From a checkpoint of a small transformer trained on Wikipedia.
Size: 16 layers, width 576, 7 heads of 64 (1 for keys and values), MLP 1152 SwiGLU, vocabulary 32000.
Architecture: RMSNorm before each block, rotary positions, no biases in attention or MLP, untied embeddings, normalized queries and keys.
Training: 1185M tokens, 4521 steps.
Each number is 500 + 50 x the weight over its row's rms, rounded and kept within 0 to 999. Layers, rows and columns count from 0. Numbers have three digits each. The size before them is the row's rms in percent of the matrix's.

# layer 11 MLP gate, 1152x576, rms 0.0444, rows 305-334, columns 144-215
097:492519535530452510498457483534521459486500505536536568496558439562532521669522461486457520475505467537522572489434405455468451549366447566507558406482572499454446540450480542441519514617557435546458525475564467449489
095:538515519640483565498446514557579508531565488425467475499524534458475545490400518449494521455468480538425403448527588527541578527512507528441511535491544450593487511382512496390405478559585551364536493553443447584545
100:523491482429440601337498484495475524414435480473471486475515429455504487557532479549492464480469506482504517456519447518606486501435505511470389422492517472511525494488475558484504494518509505538478443555454464555500
100:505550547437498521513472559473459494521476456453542601577539480481509387493539544428560487453420503575575490533486430535556471598463543502546546493530566436435576444496489580486543471566448463575517514454547561483487
095:581486357550563503498556508509586535492435469500515497521484476503470548452449456504468543456417526474529481429490503501436517534511545401495432518447527404544532464488435599463547435473488524380442494478540480526433
100:560542491334540523576433603481528440438460437517521592365526532540571457528508535549435492527467493492411497511475470451553553568504466549513437475485516449505519518428463513430436506460496592451472498548597472506502
098:505435476443489506458561543498585442487586416405473497484468593523511526550454553494595508469508453568496465466426486500511470542445489546524407493521499516526521500559504529549476535553525490499536496510405456534538
098:511522499490488492448493467469555489513548420589522520490572556638584493502483538486511518505503457488458532478491424624490466396524557513598472480426551480483572394529511542475582421579635562528479539487532405498596
105:509537559562471526542522469494514451477537418503464547590531535491514504464483454569504455561455465449563588501493514507624443449531525567459553519395425487561460534466555498450475498484479505587516551524544539558584
103:592377457492476494521375545541513543457608516471511502549506491553555473376563496502523473517562459482465418584520463558553543491506554500555513559540484503439557524502480564456554487519445648533421543533456515522448
098:430426417511455405513553465600462565529546505510458483564548542513567479526443552548514524475605575482541553389574471452507525430524555529477459534569493487494437462564550507534451515522450513464443480510474535420581
101:485537527482486469503478531474474358487470477524479535573519535539450498474460518556431485400464423460434489417420531541495512458572486464393576510480477501528554474514501411520587541502539526511584452544472455434520
103:459545496390536557499545497413482596511540479462456594508435471502494509538449499525504613510534505562578505514450577551577510511517495423504520530484539444524483493583525451474573496573493478568515499533467541517510
096:514496579516477423600617469558503529481544459450472526471524495473513463518510457501517511577557505559536459533331487521480483428582452580497613517447511428493481480425560584532419458632494471399518491434525496477525
096:458534497456545590501501509483459539496629469509398536491535473537537497491428566468495527500475436537543520501534565465413552484491477526444455568517428580487522483477502478411537491541536414558399490424420490592495
098:450440538442453478424489485522535485517513405443455513518533617478480512463499381549501501487435479427588476471441483464509523496468538467627484513473563473543527514483483576542486432584501519505481477589535484460504
090:560521510406563467487378500466443562515461387444444438421495535406564463407481472482523485526522545459416484614517604505441592545492575603469594488481523588387479465373536441569466431525515539562505520503493487481433
097:532458506522606478492455536429518494545572527414562429517480529533506505521438503503548491501495449571506571412509418430527438475516476518546511580526531476573567544530426435462475520495503467571561620535484509495463
099:514466389561507466534480451417540613547561578598479467433557524531623499487412442463553498609596477467582394500469529433423496452519479514519538493537526518526496471403434481482515462545510528546489567489486527524529
109:481436525454505509528546544510492529453550508491455437524488489455576576500589452550563523450440583531521404412497503561457496530443526439433469542494518470534450553457482561428582454468441480523456532549533450496440
097:550504424510540466483512568501542454603516444458486538487553488475578481504491528499406477570536496513521529489548474483553570545607428450455405541500461497523493384447526538527424546532454549528473561498498516493460
111:486529494497512529516524434509530473498531554502475578497492504514548401525523527519536560453519486460475492461539507558484511483551505461489619535462572565495530465499578507482585538507570575450484470430420502498505
101:517501475381512599444457489485501494617420488481481510569463481521533609511554507512491562593513487437496446467521426535478521528605440555355429490531525475467530498550546516485473567437522457459471485541502412646479
097:550505400542451544452498423457462551518506544535488560507416586529602429547435417562483617480599489480521548457441566500493458382487530517402483495497489516397493470445525512535526583548603463433531532514464496494525
103:506527464501572426542520599487457522459508496488466411497502449498479496488556515567523492516533516515511459515591518488458474498517458546510545554401502475469323436493527478463522548473576464537495428417505482542437
091:568477479454444507588530421496543539540565455474512550439453484585464458426473557556466515582505508396505494507526460511439575536483499539468564525471508606439528412486472571492597478497536486508537575555454584503446
105:569581589542469500409528512589528369538533475553386549414533571561563514397601496538477514394522465494503458470510513490452506462546477550425517501434601507380478573561517542501513474469511423446472536507480523534553
099:494558626493584434542471554601474502470508467512509567479392529534556447511479503483483456549467476351508506537551606558444458491444533559551471475525538550461467519507482512486491625553483517587352534506493565635486
095:559540476345528537492445434543475538612517530437459529538480517433457539482488558490493562556560447482468532423618446553495418462474510484478514587503606496515518507511463481427551400513532459561468585399484595444487
093:551568515416470499502602542534552448546446435499377508573507511408539446464479453592490489505445517524531479563535562485480513536516458524516497482405562527542460502516505520567520393443516572488448478481488474513507
# layer 11 MLP up, 1152x576, rms 0.0446, rows 305-334, columns 144-215
098:537464531514344457432508491551537462482572515578511487558463540484570407501510589501537496527452599468447401518467474500437361499508476482515455398517501493484441572538501506425545521531511384507543537498596580489494
101:480439480436485540647551464497487540442521534457489465532452522573445528524581392527510524505536451464475446512489470474578429512467397467519456485517492620477443598450512549502560457508463414456534449511531513509464
102:630455523472553449541449520496466476445474503506610514459458490558464489518483426527479470537515454501383590509497442537515548488540501490492465479577408399509548430404537442510487515532582389507549597458434520529492
100:537498523552496466554448581510398452542503550516538613554570466622508523500491507504468485437518543506499482545520495499574519549565457582490549567518533442426479547567510577431429401475535477469462437479499490616562
097:474457497541512522494419397521453509488509486484522506506484474526394502427491517539423511460549503638439469585448661560551571430515515461527428485475489624444531493456422546551457533473543489526516489561548436597460
100:396520522512506467440493392561528449459541494476440507552448445573442491509503631562523482430408520500550513490582502509519492471442677446490463480431452505556537493476570470581513417440499557506506462554470650511579
109:501501465452520470529538434493553494517489429551515566535436455472409465490511488579481558527462491487539451512460544451462400502577460570555435498520418563538453526504516474486516520521474476475500563458631523406475
100:484628546529596533477451469446522438498507564494514488480541475531500562492476504592398464538552497498487471507464489575442525506540495444485471463550549583591549484507609412533511532552542422495544518509557483573491
110:473445578508500492508551553475373464384446539547547449528509490446520477520479456481477453507438447551430483441507442548457493509448490399515473487475566456560492468502474401599481478521469510488403437472483408503459
107:415523562462556497556482493464542433446452551467525581467500501513498543514506469510521447502532402454482548488563503483483531461473547532551463465522519521473447554538515539579539557448532400573452451468489546463587
099:454581496489562533529456492440501517415556578525557491543472467496539554470497521484512438483427478512432587525483432443552540470502496454521471494504434542608528459494526556513481521498510516475405505508502556482467
100:455535582494512463520531579463512548577426448520492598554453465526483480526464552497516493459489511485478440485528540438507515425576519465433427499472555485519549464498342445472557518483575557508542533483419569525476
098:510606510577538463485492524431512507595486505484519413521495513513450583495551524481362473385440424513531441543551550513474561467516466466475520467439576513543632466430498485465507492520427538442476442461563543587496
093:518534446531517570447570460482485574547444517530571482530559552510532534552435537482532422559456464396487502441474508531537465414439458475498487526529444521495510566408545371454407489513546431446510458496565560432494
095:474494473461540522435435460511476597510494528504512563516528495421568611491574493560445529394491494558548512537496452556436521435395432441539516532398476558431441571474444411453505429436460557555471476498499526488477
103:476503527508489482491467555404517671489525516444517441510508581562512519568449458518577473482534452511514505576468493536536594507473433418531547532470549463485531559479486513538426543501510520533560495502507418424499
099:525482509441482455531422489525461469487495537531473531486465409536501464507494534609431542535424525414545550490466492445534434404507551560489462541466488478430462516519605471662490527541452566573479558500578537484464
102:625566478438569492377504549510513352506415643422463514452511443449471570485557496585537505516525451513516542494535619458435579452503556597546462476502490422563478500544470559496591572407582424457464530548454537439482
100:502563519470523423422468483577449486551417482506542550408487492439495521509512409442465553526563475521399519622505596468477571500496499532393521535448525532561549579442476487529468606585488615513444448453628469489451
106:525482466482519462624541504508479466410586511515581531409474504476467493503532498581436557520445533473485562419518478381474472567477530545445446512497512511436517557521531577428584567451492452494540480505446453469502
093:453499417469501485444563561514479492450537448587420631396527469521458488511413540506473558462508579496529510590459528551561559523453502501516564488560486562381496523495464532517497447501586495507453499508511485471564
107:627534421501489478533551554541514458457547584531548558526483511524508429481489564547512439474496543468523527476468545541491453465590607439528467451483464456577573482588521423462505510536517570416526535490469427607512
093:523557539490480488486385478447475488543454460435480530458518477484514516484421433494461500512530460478591483446551480492532510533528505453502582436485485467513484473444418477456500536509568421554438490490559597532547
100:526421444410420474401413398524488520503485480494480530456405471553445488498518468498464493605519534485567488410485622478501465534501452615499424484439510545495496555551496559513446506402527546495499491514465501509508
099:488531504523577560515505517478504486450505489508485618577454434515484526518454563545540425461408511480472564434620528419573460523511466520458583479476539463499443533501565433504480510532486475519514411586493530629471
098:589495532491522436499486494475441544485436521509457556503509548497523488450487480540544510482474545480507424505555465493499382528484492453523394449582529426537581531544473440459430612495453499441572524489514511465448
106:510485511498487554562534457549516463432499421533488474472523486512552503470547537494633503496464443507545421519507419515546462444466503518532486464514454529446451428522450474563408507565547480454448433535564563536487
101:533562446437528515421454571494527535504575445380486488527483531505503476436458495564551448504545381566485652575385498511397557436487485563490516567435490537483439541465447495498528479573461550523583504499557465544508
101:518538406424521536467468515433490588516477421523470523499555561487518532566554471426461447511467492518567505580456465537443372616547513472447528526540459521477483487541514534513493457504440541545522439529482496517555
099:505450554473453551477517487573447466383571492435476526464507546525539530545503529415414485431385500435515558516478533472508547597491536491536494545597506508520441458468533459531461558503548497500528495417532467473481
# layer 11 MLP down (transposed), 1152x576, rms 0.0422, rows 305-334, columns 144-215
100:561603567488450494446489507454517530583518430431473466409441492542423489483497512551561487550532425547562558413542498507529522500576459502540565535549501591564491506476478508501459490483432442471471494490530437553424
099:564498461537432509510535523407538591529425592493493435500493590594548534650542434482424419476527514464503535541520407523495528501476475560553410483425537558527563573481467484517520446523533549611421457471425473542522
103:449587480532492447537423502532558479470399510479520560493470464430506531511559392483517565449452429484499547454515532452527543559464545533561451468499400495495480496524598439444459516471542498483535454584559563535485
103:548478485549552549573493573529462548543524413502546471571416489467533529523476435359491495477637489587432426553528547533566557467489417559466420480503532461434472574435537502563430532518565525486454495518419575543447
098:427487450462537538553382567518462465498481509490607550501457460450547563402456413454439564551505489421538464443492576476526418520429445455482536661558449531455533474505529487501490489511576473458495503498545568506555
102:600579547432532490530480489471529445477531480550447545539474523521522478469496480489483551517525567439457539548416488479564491485637495443533522512486475492412493563506547436400544432523546504544406465486447510531441
108:439481437439519558494471528511482537498566448470432502527531427373573550407462407510491497538459442532548478590531442558523458513593495539501410549568524447544447539532489550454415569469501451514511440477481527434531
097:533462527487504606490444482605491486543532494489557468576471468408436623507510493549565618568466538491611456558518481597525513551578554593554483544548547400526455547485464579514529525559541441469515451498437483503449
106:549460494510467519429478523643519593441509566461597512381434588458491472367479476488523533528507506580491523554520430476476623522512496470517552470589546472482457513549467571544444527541538449469532460521545511472461
108:462444483525473511468561492599523504496491418604343601430517480491544464500438451574493529577522547439505508572529430435502443422518444423507470577425455421497526466496506587489459484498582427489471513415468481461523
098:531551525466494468472511515430497548494404477573564520524514514514515420540463375513472540519538479513513560544499556494501473579448508554520463519432504509445620479494477408484498404466464488448563456516528480438518
099:479519533453476591634487484580492553462503484463520408492494517500401450472545421524456510450504521473493485554559429514378494482451551501403487456521523521465455536466448417456464479440514454429474450556532528532573
097:477496462538491483480451400497459492449572484511521378503533532477599481458507513502465432486542480468447549492457517516450518537444513648472460451470551444472493484487429365517454506416582483479523496541535430555571
095:450520448408493479422569520387466582428464427416468592444488540475541518590543466508510542531420425516541503565397534480480501613547492469442493455485462562589466491570457469504506452508514464419475425533549463510465
099:492499503469499471506458510473521500448504482516595492518577457669580454443574493468509491471537441503489575480502536549435518585522469471517466444560577487549466483536551542505495426503505452438452485407613469523521
103:538451495546454493525498470518493485570528518556487522487508502557557529516465504521486419412455421516525531532421534512570532453570544559518453473549555459554547521502460599509523532482573554589565558477501563458509
101:570474594483435477523493506481442484503504417474463477504537431528559513489447515474386481491474592584555545541520391588391596455494478512576391559553538435465491555521492592469499515471536447496486477535541514516530
103:500536463534535500478568562563506429540485574480473493483442504389365544533414509553451433490452477570546515461527460520462579541422522488498542551472553509560588534495541573487547394427521429425440560502469522507440
101:483561449471467467592398545501478545597543492534413557523537497559493455452467479497454531533482468543440526585506411378423523433497510431508456434553459605495536467550517541571530589579499490522566481455659529451489
103:536462459447519563463526551462480528476588484474498495610577432463457563515464468469459463492451557495488488514488541551523499476436485491457373580499575469418526581524540507482528574445473556428480500491443507500468
095:531532494545516468451539400424508504646453518535497511521401466450377486526440461479476467477510527499514461504465537480506558470450502583558619531435454549509610542485481518446558451445463562442359515490510491471516
107:520493424554492507518531581481497640388539528479608482490471373515463530552516454503495480439488505579511477564519469498495460453557417406560475502505528542466567536566565550569580558459551489485452534487468514598497
095:508458532473549566497467458483465518465470446500494489489562465526523436548481535503476474469517449456457533420520439507495444526509488565474460522537523426519549488581559461518541492543620551454493475591453349622443
097:516448517503484466466492479492523411514468499435486582511492469485479531483435428413497433526424518457532528431525567491572438548443522518562467485538528528507546539512547521474472550592432590500493434483501480483498
098:657580495502442569594438534545537502531461519445497520501548552407521550459462383528531488580486480528445473455483466515517503485508561457483464512499496632489438484613477510464480504516491407472446534488465505524477
098:490469456504543579562435465569584529504486576507446554487584551526475414513480561475529468525568530612559468495470569482510503454479620454445530437542482406546488508510575403459538409523476441568595586410475529560548
105:440416485540532468486504498559388450502370589552426529568652466469601525434410524516469542490440600415457489519468460565465480435518462490448473581444540509570487474470511573480474572478506466435433504490452521396536
102:529422590455526482475455540546461549445504536493449563516482400519600526450457517486492376431473571534507580502573524483554439450516514546613497465551491529479568492487495563602537568615413523547490578540454512539534
102:501482448515515564508510454518449492367493485561420513548534503491540480513498480390421494415461463496514411551496566485485484560489520419533464471454442478511560425519588492518523475455574542466564468575558527573465
099:549494413541527532501438473486525570452508518529458521515532565563488439484427532438511484423536449544449520487460426494425510468532448440450529440528604470560459481553516463401481403501594528511475542430484536514543